From a checkpoint of a small transformer trained on Wikipedia: 6 heads of 32, RMSNorm before each block.
Each number is 128 + 24 x the weight over its row's rms, rounded and kept within 0 to 255. Layers, rows and columns count from 0. Numbers have three digits each. The size before them is the row's rms in percent of the matrix's.

# layer 5 MLP down (transposed), 512x192, rms 0.217, rows 476-511, columns 96-191
106:135124101126139122117161100117187095188154084136140096122123113123179112106127123103153146078170139110146113133149108118091148136132117113079118112113110140117111093133159124164115141158157108150090098173108122148096129123082108151105135132134131136138113106126090185120180143141142153111
097:123151118175135148138109098136152088131138128094141110127180131104138091170121096173112111100123116099128105141139116117118149077125103116122104119131106130093080099105160128141106134133111121154115116104200112116086122186117107150159165148140153103116120122107127190142124147167142123107
103:141113143154133106162151097109124141147122166095117142120103084140089111153124151118122076102160108116156078160137119176119145143117164051153120148081106141123139091142126099137138097093102153100138134155152101123153145114171127103148140167145123111101145125192144120062116116147182141122
104:119139142120150150091141167102123126123106143146148149160158109143157140102170160132218167132088152121091152115135163115149102114171117090081179105096110128098091148109124119126138114154127118148089096110165167139147084170129129130141121096115100117099156084095143142141136149120139123139
105:127116086117102092129114124137118112131103165138162158116119170146099138152109122192118124131089150082140125125103135090157141158091112134134137154147133153115166131155120109162130176111147133149109168127100126175102154130100169101103122116107129126137118103133128129131162114148134105111
108:140091152118094115117146122147173128155111116143120123148142136120138122146146130118129156131104117103164122109118145159167145152149100116105108080134073109134159097118143159101141133125149148139116113120157146096102092129161158154131108137143181160105095134147162063170105137125122134161
104:171138157120104108137129130138146144129161096138124134101114112134140130141115148130098133126102130155167093090107158112111113128119155078135156092118155140108116093104174158081095104124125117119141139122134126117149139129132148157128140102120121107126149124110157151107107112114116085110
105:128144158144146138116121125129113121170105122127136145144092180126150094165138171118157082157117141148096100118128149144128114166094057190135159144103112106113111129157128133082182112077130140138140126161166104137148115122117133094131135116117139094100161180103149094173115150104101139142
099:137158127128114120120143135097160139134078148107180110100107110158099122075118146156138112127164111146160145094107130113097138106144153119138138137066180158113141120100119143144087103094093130128162096156111122144127122133120163079082147124101076164117134171102112137191123144132162106152
095:119131093111145118148144162166102133112090127153117172145115105165141114152088114115095101119109168110147156115129117149106162127146125091145112090140135112154124144131168131109105109156144158128153219110124136114106109107104128126138157137120136139129162113136130100113099165135142099144
104:154133102117149139150102099119118082113143130156146157125096113118096126070127116106148128113134132134124143088140124099113148112098127128153164130132136156039125166125104162159156112148137110126138093133172135115139121150080167131098116135122124107051113092079133156116115125115150145127
066:129124094176129135113131104108147140124132159185134114144112114117085116110116159177124111133130115131121139097128123149104146124110135150095114147091143127118120115118097141119084125122087112134131140147142142137143136100131125146100131111116093136131115083153149114132128121163097132145
106:144161140125149124121126134118141144137158184063147140163126099129130118120131152092101113115141125167130158126132123105130167091134106152123143117143138067095120121124115104101118127112166145148152099105147118117083139114128128087145138141106154108119137154137120147080118121133116116090
102:127116088122180152121160117141156122183173165139162095143159134121177175147119137130140112136100143091146142105133152094129111150087121125104134152098171106115152144140127136137133147114162120058113149107138129144146117175088116141092129091073123129119107103128072114144118089132164128123
088:116175122121116157156131107141124147141133122163134104116139170123130100100105100176109137089139166100146148125104108115120162101149155163188130138126069092150155131128072097134117129156158094140130155091117114075081121134124133097112107071116141142119152109109119090131155115134144074131
097:134092120156155094116128156137143146134111152177148153140146114161149102066130110081077148168114147124097130129142148128127079134090137126112142150127158102130122129145117105110151132113109154112114119114103132163132101131116152129152158177136110145068132116167117138147123102127103066113
103:141106118110140113108115127137154119131113114136140182136142122149143155167094118118150106174086171113141105102153158131109134109049167128154102169144145112141145095075122122143094121091059144121114102116097091172102112103134105123173151096150094141164140154141119188145127095118112099145
079:097143132134142106117160121138126187099158102112102094084167122129161131087095108133160116138100094139149134113157113117101105103122104124100164120126151161079123120160084168099124149139114082136147104129133135128125113138146108105104125145126108143106096117095109161128106174147140089105
082:079121184157109071102100159133108113101106160155123092143110106126145126121145149149128151152094078130075148143110131110113106160140081126107126144132138144132130145125132128133124127124128097118121111123086169157173171135124083132165121147095078139192132143104151112101098134123082112102
102:165104140104133122111120088123082143117141142112121083159090107167143145132125116144124117145136155137097131118109170145148142142088138111121187157108134153147110131147122137129120120114122140119138101154139112129111116106144114137111122122158132152105134113112142133151125070125155117132
100:165131121108165129112133072096127124134157070157141140131125143123133135108142120137094120109144148111104111106135146122188100149133067139186188154114092124111139106132140107122119122079123126129094180145126132136119128135103103124097124092167138095113094143160126118104097137144130161143
112:066134158142165119061149116135138127162113185136132153130153147117090150145149144106095104149111130103128072158125129130152151102100094182154140125125125139116117176124109113130105110114136147115177115115136142155134106132095175111110110133171152165142119145133131164149071125134145137122
104:122149113141106137130148131107131096122137102173147085157062170166125127149128140117133111113111132124106100088192137163169117143182101129133144105090114140148142075178198104129129097126122143136106137171090139093110129151108108113157103147136114135107141096138162147129144121155129133100
095:126129108124137118084136130167124135086117107083094124109165147131137111155136105152127153133146138132115151088120167116101142116106117122133139150099106109119146147103083148129177166123137124101140111156142160152121141122078130167095106128113149118160130098065139098155113119129145133161
098:113136117162138148129102099142149120166158146123127119115150135105176095119105107120142121154143120180129144161123098130112120178112094147154128144108119149145144124114097128076117180118121115158140096084098129128141135186111128142112125127154096102127141123098131124122090137135105151092
093:096119149105101179114084099112110123146169092096128148085106151136119144180124155096111156144094139100119110138111130119160119144118140121136098135142160142124081178149145130143105128135143105170171153113128132120133126121137092167159124098111164147156126101144150115147114143157131110108
092:132122144143127140129132120152152118092105153230140150134138120126147110132155101127124096131168103149138125112129112138119163246144116103157124131110087085171104117148139117144158151114156129100128119133108146113091127121150165156112117138134151119152164124111129082164146107152153098101
104:125137113159140120119109139134085174111105143129127099144101102126110156093134101103128086130140156102110173124098150191133108117128141132102146172160144189107099086123109103163139117074131135148110124055084101128106151128131160139095120144121078148164115123101131110110140129180089130132
101:142133093151113111111170134122096151099160139073137139101082163120168151140135133162080101099108157138090135091096104141077146107118143123146111167140152122153127108128090148122123149137111158142131131126157112141097108143071127134100147136072120152111107144152128137087138129144116142129
101:111154133090128087140122158119112133135105093125152191142138129119151112156130104126133142112163105134126148108163156124127169151141182160117138160166117072110115103138153135161144119153114144120095101107136136088101131096132117130093126097141129181103122098118120141097095089118128127173
103:154115143150139121173104152120142105107101111150138132169152125145140130111162148082158161133093095146128144095098128135149095110117112123111093129131104144128113110115137126131142101097140129073119132142182094167100145173104160137146151086118082115105093138113139150117130072091153064100
100:116145116125178108142114131119116128154132101243142122149152113124126120117104130120108124074150140125164154090158152143126076102150148141109091139151124158130110122184130127110128093151123190154121115128124157146098148135143126110105168117085133078150147117106127107158143136124108110138
098:122147132152083117144131085129132144143144104047110121098152164095130148156100120166130159120095121152152148127169168097127153081129120119133106125086113126119125126138098182107095143126127152069154105133183096132102111144088135075139116151138137139106142104121157105159065117145131105135
106:166160120150116108147134076117135167138128126132114103123142163105143145166138118135089137143106139104097124100152113154156175134117102143144160108098145135200123103089146185121143156113150085130085121161115156116135122114116135117108138142098157166106149082144086125133165158103109159147
090:131127084144109117091130093110116123124150132092139096151103149148106130116100137121099150155121113124095116120131131150178077091132154141103115149135108130133136184122133136105119105124091130087137099141175143131099134162125102103118131150151164115087140125163125130144127088153152119148
100:136121145104109145150133127100133171144090163116145141153138148136111197085107090112119156106169108137146139147112124098109122162101087139090113162103135124125132099098160182102121132100161125111124134135148142146145112127146105147080104110158107113111117099165183105155126150149131131125
# layer 5 MLP gate, 512x192, rms 0.298, rows 477-511, columns 96-191
103:140126116125131134124128095139108116104194145126140107147098164160126108131135124096124148121150139122169160124119130102131144179154112115197117102114141119141102141134066109090127159138088102121111109059135093139137120108118151134110115132125110101150144090150136146127141116143187117141
102:113130116121140105141159110077098130106099141107073129187129166149175113141143135129160128136116145143101144119101132074116104111147159115167135111112166153142144094123131105138174107118126139142145125134135125107150158148157170153124150119080175077158109106144124124115126102128167122097
098:124138182130153096114125154090146165134137108101143120112105111119126113122132108113074111112183112129141149127174116127137173134104092185129117119150095168115142200128103085100157110150084174113147177132138086101157142123150108145122159114121164127169068118125099138080143122133098115149
100:157115118129127072149139154117106119136135167121069135167128125103150115136118143144122140170105133123178131127111151140134124134128126152149119113109165128144126138115153160176144165176125110131144101130115107103099162140134117108118159127134134119104079095123137110121091159158116140122
105:112130112143112155122133071128113086151121097116109083159114133134115126168087129151129101115119126126095151171129129147167108128114132108100125135132067175126118107185125131146114171151081132171092169108125127125128099105141077102120151178164140110100097150114125154118151144123143139117
100:112141176154114124129092131177104092167096091124149155100118086155135091116144111130128156097076153101150173105149164103125101143099113089130186117139134141113131106122172100126115128132106125103104116121094081126124120119144103155134125082145122177134103130092119134102160161096163118153
100:133115125113130107145137136163122125121128105103081124130129116128088143104109083115155151119124102143148126132155130107103127113130140131159153098100144145126087108086141127155138127183155110140133112175149117123096122138139117140112087119151134142134130150143096189081114162187154142083
102:071167144115122119140168107096129111095113145142125101145141140148157136141108141141098099101139110128175112121152161120163151096149135122145106079143125129098146146184121160142138149147139139088137100148169140082145152111136124141125084155141162120122172090103076119112142107119112118100
099:126131149145141134098139152129122133164149161156094157098073128102182140141116161092157159100128147115118146119131131168132064159145094129176134147133180118168121133158099136125111084131136078132123131120114124110129128110151119176110107122119127096127069172108184120137097102152128116129
101:128163142182141145137155104160148100075145118112077143105113123160095160096132144141158135130110132112148100122126181092125138166120146144137139135127077114133118079092122071088144132097127143142158123112108138117169111117102118160105114137133102138107117128112082181085135120147143142116
072:125118117212142141147129114152142114107140143162132117103153122116121131146130143130109125161094101155176150077130103165145174144168149134117153149116145168106093076113125135147110104091128107154133146141135125099148116108081174093108143120133125103160081117137126139143136151129143146148
103:132159147117097126085129166115102170128152110138080143142113082120145138128159105130127163090121084158145149117098108105145132100133133171155116098063126155121120081128157124112125140143156140165097100156113131149156120106109133114146162085130144136095110125140123161114136097135149140094
095:102141132110131103138086204106120102099101146127126136115161158104143135116125156119121105121125121119126092145142088141142125108174114120096082136143135151145122143134145110129126117160102156100106121096104141148118124112111134103136100103164100106159097061118128113125137115140147174105
106:133177134130118135128125140147116117145114163113130129124157122112126100126071095151190165156176134148118121102113140135107138172120138114118154199177144117138146131170126136160171155135084061097114115154104093109138170156122136095153117117116105157126163168066131119166138142153132114131
103:116149124152139125130155098142130187129159119107110125141140134130141151103134148123098149110143104165103140116121111118120094107145144088145140103114097092157109134156130074110193125124116163133089102143120139132126124125094127129149143143112156145186104135098107093099092106148123123093
103:140121163131130148151125139131107125148082125148150162138160112088093115116145117111140106120148107102105139099098095105137110118129103130139104181141111167132158108156133103161142150128132161130125169121145138117090180130097084154087108106152118126164157144120096137126127116183121102160
077:112101117082153141156146120115144135108116121105146097136121124161163125043122137115144124101151146116139141161164140128101127071136114123175198147085147086150117116180084154114127094160117121113135139121141103149113116121091160136089136135133125139059104131145109145148101129131129112065
080:124176111125099101101134155132093174140166134179119128108097117167097103102108148130150148159136118141164152129102130178128106149169127150091163110110138109132101151125153132112121102159158116106109117108105179160121157108146122134090159198100126172110142169121123141101123148130139150088
098:108135147133095129145156127157098169119100170163116154142100141120134115130141132124088140146110129095158103128118124150108123136127158137127110091159136183140112130121113126130147102147139144092134148156106083106104129120145133120140142139121143112124110115173128173118144089150135110120
102:162169084162083116152120149124151143108117130146107145122161125131142143116114114169153162140120100146087120161182098172109107106137098141123105179116133155132127185126160075105140132126133139163163085154139090145118165112118119113107114133102136116134156152131133120122104155138078143073
105:140130135124159123117145124135127112091144171139130123150094147159102151127084126106128131091144164163151125117129060141150111145137093079142185135138158137100148101169166134134141141105138115119112123147115121071136124100156117146156113165130129136123087140148109131125120082167155174159
099:113188156150134133091145135129094125107122082106093149137169143069129103116125110112155132132091138132124136093099115135092136125106119146126107142104148098138130194141099128094108128126153119117105108118105105176137141088146125166165118135105160100136151110121136112154144128147095105179
099:115090106115120109143075117139113147142114125126123168120093164109098144126196103114124177154100114109110180124140095125166105154131112130124131133115126131086111104105149142113135168111160140165103129142107133092118149114176139112157156110143155088134155138077128164147119119100130146104
113:168114145106104141145193120088099143176152146163096115136147130134162105142093130168131108142108155113108105112114137153139135152137098179141088113107130183142132151117136154132119099147142184162107121106139100125109153134082138126131135134145155123160136116142129127103064114129110134126
097:151151105149124079155119175122108147126132132114157149149106134125152123128128132152121142090149104133120129115131100145094090137164127121111137155126123096177090140103128088115109123188083112159092157123151098102090105117112115119083130138129153103155116143139165131115159161134157147098
103:190095166102121153161153082158122165123125108134135140121167167070142131104090124146111146100135104121106184161121126123133147075110132162125135161123132186135147144148162155161099121128144113109124161166122148142130154184124120128169102135155103110107120118125130127165099086145113138151
102:128101150138169113149124143160110210125105166162102130145131127112138111127123117168122145143187089076119149118131157152092120154148104095103114145157097114129115113079166111138142103127124112157189135136143133152114136145116119134093161142153137116120128104128156086136153180107103146099
102:102098112131125104162145105060077152107088131135135136104122168144125128097138128116120104141139163178077131107145117102160117112159151124152112134120146115107132150156111107103136137147110095136097143159166117135109131122118098132141108157135156146097124165103129135126103157078104164124
104:114129148107138148116120132114091160098148160151150105121128130134148101152107138122111132104166106107137104151072116143124109132071151111128118124140095103149148164192133107098192072158114151154137130168129119142154137123106148127129175128116170124115133162133175150128076110171101124139
105:156113092156123123092146122127123131132101176132131112132155122120103121130124102067125141156111122103153117154161134130129123129116120094101132094116133160134147115127114106129126134188194179130144097115131159137172124112151100112110134104111133133123107157127171125114163146161123081104
100:128183101137120113131142144130123173110170103129140118126110190093103166148130133099155141138131097108094128170155088127148118162132109123141119147128119102157122127145138092136114120089143164168149102136140096151122129094158160142146131119128114128132118149127131140131138119137117161124
103:141133176149105130100133108151171109139100118133124139093107118131118125138143125138133138097143125100163102155153124122090120129141124139087116117139129123086151116164122097153134154121112084111145102102145142151143114145115157116129149104179167125144095132097113113165107138128132161130
096:152112158145127151167145123144103130156160118108129124145135143161172131125123145084079124156162172138103137127144118099144098105127111154114152145120124172121124155139160166164147122148116134140099150107151126149134146173177157126096153126112158110145142090141104124124138122125096135122
096:133095158138147113142189088145152141127176142089136136153099102139095120117094116123112131120133104162126102157111168153089100128132120140144154105132128110140137054171148131128124127148171139109140137186105142121138110093111105141159107165127120130117103098127150157107124109074100142121
098:148154156153117130102117139129134108107145141152141107105135125124160109076122178151152106148094108088142125155151118123122121097120096153191111170115134139128116128113121154145103136151113120133150136114127124144144087116097150099070161133089149121113134090115121133113135110156159118135
# layer 5 MLP up, 512x192, rms 0.322, rows 477-511, columns 96-191
091:130154108117140158148115113107148141125141109123181127138109158140161124103114124115129134159108116155132074168109132167118112129101154151102176127112098132116105119116106108129114127185089172123176132131087185063122164169142170147144156141122094075105151125154098144095115138102096122158
106:165139152131130093087111120105104135147172129117109118139155175124164131122156097113110122124144122142130090120094142131150104183138125131115129141151098170158143099149180150153154148122147116140146086137105143142101154157115087169128134087152085128139118183132146116149125143143106132115
098:134138125114116137112135138141182116160114119149133109115154098147135120176172158116124140169152142124133144149110132132151168107116156126147098127081118120133134134162101109105150142100122175141126129167090087117102109152098145193124081159145116167128156145131120141110137144142124106101
108:126119114100124091156147120117125149110079125122135162133092101126119119158123119129105127146143120101147151143146131128084158157098125137120084118120132130146162174135092121147098131166112150158123099092122113117148117097129127135121135145115146120114143163127120137124127190126136129126
104:133137159117147123144190113163165095137140147059138169109136089102170116140163136115153132096123145086171158074145146141120151146127117098174100114114141112141162092100122142119148106133123138084109109117113138106152103160137118162126076071160116101145141116124120127129127137188153095132
100:124143163120098093150101143185142086111157140128116120082115129081138108140159135130134128118129125158124128129099101164154096124164135094112115158142102153083120130125131126130116107109131164123140121139189100116127156090099150152122111179128122146128113078109104103131146138136141137124
108:078136166068094117116154088131155129085122159131111111126146092044158138122156109144116115144123151121127149162096138150127139104122167125104106146157129149126118118134122116162146138111144127118133185133108167144157087129187157116132163073116155106147122145162102177123151128103114150171
100:130148128091140118167126120109100123110174165140109146100141136106104117156152132103142117087106167115122178140137136102151162109163116119165075114138107141124157106105157135128083120174083098100104118145101151088115132143143143108117097148100132124155165139149103155115116113142156100134
101:114153141116164159137131134098097121102129123130108123102139164121145109087142142097144123125112088140134143127146131112187149178150161138129142139110113155184143093101146164153136112129131140089150115164139123150133152112104113124103143125093100131135139121127098105144141139178123139124
106:161085163127144102137135141094119089111136161110072109105104138123144135154132101135149136193133145124107135129152089130131106156161127163115107124183122121096104128128136092111095148143135122137143134162142138179140132126082114135117142035106118120135085116095108134119089160151158096132
070:104144152084127107119121160161094090137091130086099123123158141137118143106145122117096114088127148080093168143134122156094137124137129094127125117150117120118123128156126133140145213098136142076119109076132158145131098143163138145114141112139128134143105152122143132139129109129167153116
104:181112112127138124124137129115182092110149112114131105164132147163118151108109110141171127095105092160170132098115116110141140140154126093112139096124170117142116135107103128082149114147158120141115143154113170125112108182180090136160121105138123125128169147150158121146108131114140122085
094:116102107132120168136122142110057147111099122106134137096142110144114085161112120126094127135100135158097134145143117121142136151159138100117117119121143078113136147129128162147113139152140119144145140104167113129164120131084114164123193141151162097135096139118155161125138126126157093116
100:147116136124140120105169128119115103106141115136128086143102111152135151141139107155130093155148142124114118152126101131122087135123134079138135095111162161127146140153130126160118104125143156184154103126102147128148161136137149169141103078085112124170118123119124102096104137087110152130
100:120160080137092091114139113164166135142106107083099111161121145147129096110149128129112126151131142112144102138185148158127113133131119150154155094111144146115141157081139135124156090114153131074117121145115162119121058121118118157119123139151097174128112130115177162127161138115113143118
112:090156146115135130131102122130161136122147126096146125118110128154091145157094120096078126161121129150073116131133169117151062154133121114156129140140162145112129139117149145121106164143135166196139114144100122124173104112128157121167105135156057109110101096114160169130133161127095142135
077:165141111131113135171163106137114104099107130148139113108105142162105141097143172122129173148125127099127115134128130081167163144103158121097144151145134152134115126136107093117091093172124142103136098098117124154111071127135127141142157081116152136118106115166128122132107104111127148125
078:160120096123134127169157081124109119128105168116121108136106121127088135129125092128097159129102069114165079130155111124116157115189125086094107134109148148107107146112087182083127161137150134160132136103155106115109147131134130164075123122120147082134142134096080150133126087139119092127
099:145108155114132134129134126081112146105184128144114118186137115196091162183172125106115115134150143152123110124146127130155114177095164116122110150090139119136132139147128131126099159104171155139139107097126114124097132157127148114151144124139124107131159105115088127154095146159133101119
100:154177129138167081084118173056135118090166145109143109105138151099098140131135132134097144124183120132133175131115129134092131152145082124155159135123144112099128140126144136137185118159145119137141092134185104115166138116148146106090102130120123119086118127089149122126121130171116146110
107:174128130085121146128119106136127133132115146131149167128102121117099106121151137154130085157124175134181105143107113123125140158122150149113120172113109105112123146146133137176170106147117122125124145151146159144117155139125152106153114107146126144109132155123082132128114108145108157052
102:096112154139094129085105101141103101119124116116130084150162139140148142158159135155134134185114137132137159137187152105150140102169134136113108135098148150141117115155178090157157112160133127109140158143127181127123138129125138082114149116124145113156105085139122111171102112166107167106
092:114115127088109113148125105120182151103129139114136126113129147107097136123134132140117111087121149157127118106087094143111095132083110152154179100132152156152105092119161113148166115124099122108146113164138132123131162147162170080144146130095138146087169128145175149128148144116126129108
094:117113126090193130152137117108114131107091131097161122113128146154115154133095156171123114152115119121142155167127091143153137100127075147140136110103143126123121096117188138145146115140141159106139126101130138159083133126160106130157143144114114150091112161122108133127168163123109167135
097:136103121114148113147104140128123111115122088171162116118132072087131147128113107141139185145129116152147100142090122111116146174121088121140161163093073157152112117123144127140147129115122190116095096157125144120093128166113115172125139129119128138112102141155088151169150148137101152114
097:120138138128133121130111162152104110087126105088136114130128129136104115125178122124153155144121158132100125132081124107105119123139122142139097143090108132182160123128124110147121125151121118148102112085129140129181098157142075125095147127116116129165082135166124134115137135112116099116
094:129111120138150113111152153110144092115165055120109087132119128177160140143120113095146142133133129125134136147103145133115120131133150138119136137132120159137155162160142113161153129127150150097124127112112150158150132143139122153145128114161089143126117123143098126104107141104158151200
101:118150107103152118119177104096092155109116134104120157080087103146140130161112118174131132121171109157163149115152099128115129097130144098122131133144163118097108105131081159090131086128121115110115133116125101166089090097146146133141133144138128104145162134137150106135129166121109160113
099:143095121097146141108169142110151137097137144142145157145110137168137117134182116166126090152136133151108092144099127154114121148143126107153154117133129165141104124115130137140137183157160129172138153126060138129118105131082106126090090149085135137129139133096116129136115101114128128127
106:111138096055096086145148134103156131113107114118119130130128134167123157139130104113113118106124172172144150128112135138151119127109147066103149147152091099128102116089149121130113111137140159118123106120128128164156153127137116120127136095128132138151110123061154093127149115130140116094
100:100101127124142093086134159127119125114152128114089111145086122119134122136115124117110128144124145149139119111153142106138114136094109191129137152106139141101107172142091060124125147158073162147108070123090123108132128163088075107094139190120144166154141115132131132115103125096097145154
095:116093128136130130128106120095185104128133144131131122136102121100113129160150165152118123124158139112114082116120113101117134148141124110144132089182144171087113139157116111120138104189163104125131124154150056109125138114098169144164131132125114102123104123118156091123123175124097112132
103:080147137125132187157125136132103126154122110085113137127118121122114094173137145088141142117128151106100123159121136165134158090163120083125109139096117115062148148129144113127103106116173156178128113120149117111136090113089103116111078068102130155132169154116148144162158172119115143083
093:086122094093131096159093068130170125116147134147169145136144106115157071161112153142140131125126101135113095154132165135151134120139098120124084119121132136198150151154135142156128132095164113089143142148080122055136162134142160146186182161148166141112139152110142166132142103095092137080
099:116100111099154162184125098069132120126180125117151085142161096146119136128111160107132127098114111116140136112121187098137123151075110130112117115111138151142166127150086121119148138133137151159131129140135147117109115179126129136103094113160148137141161135107139173111107166124139129077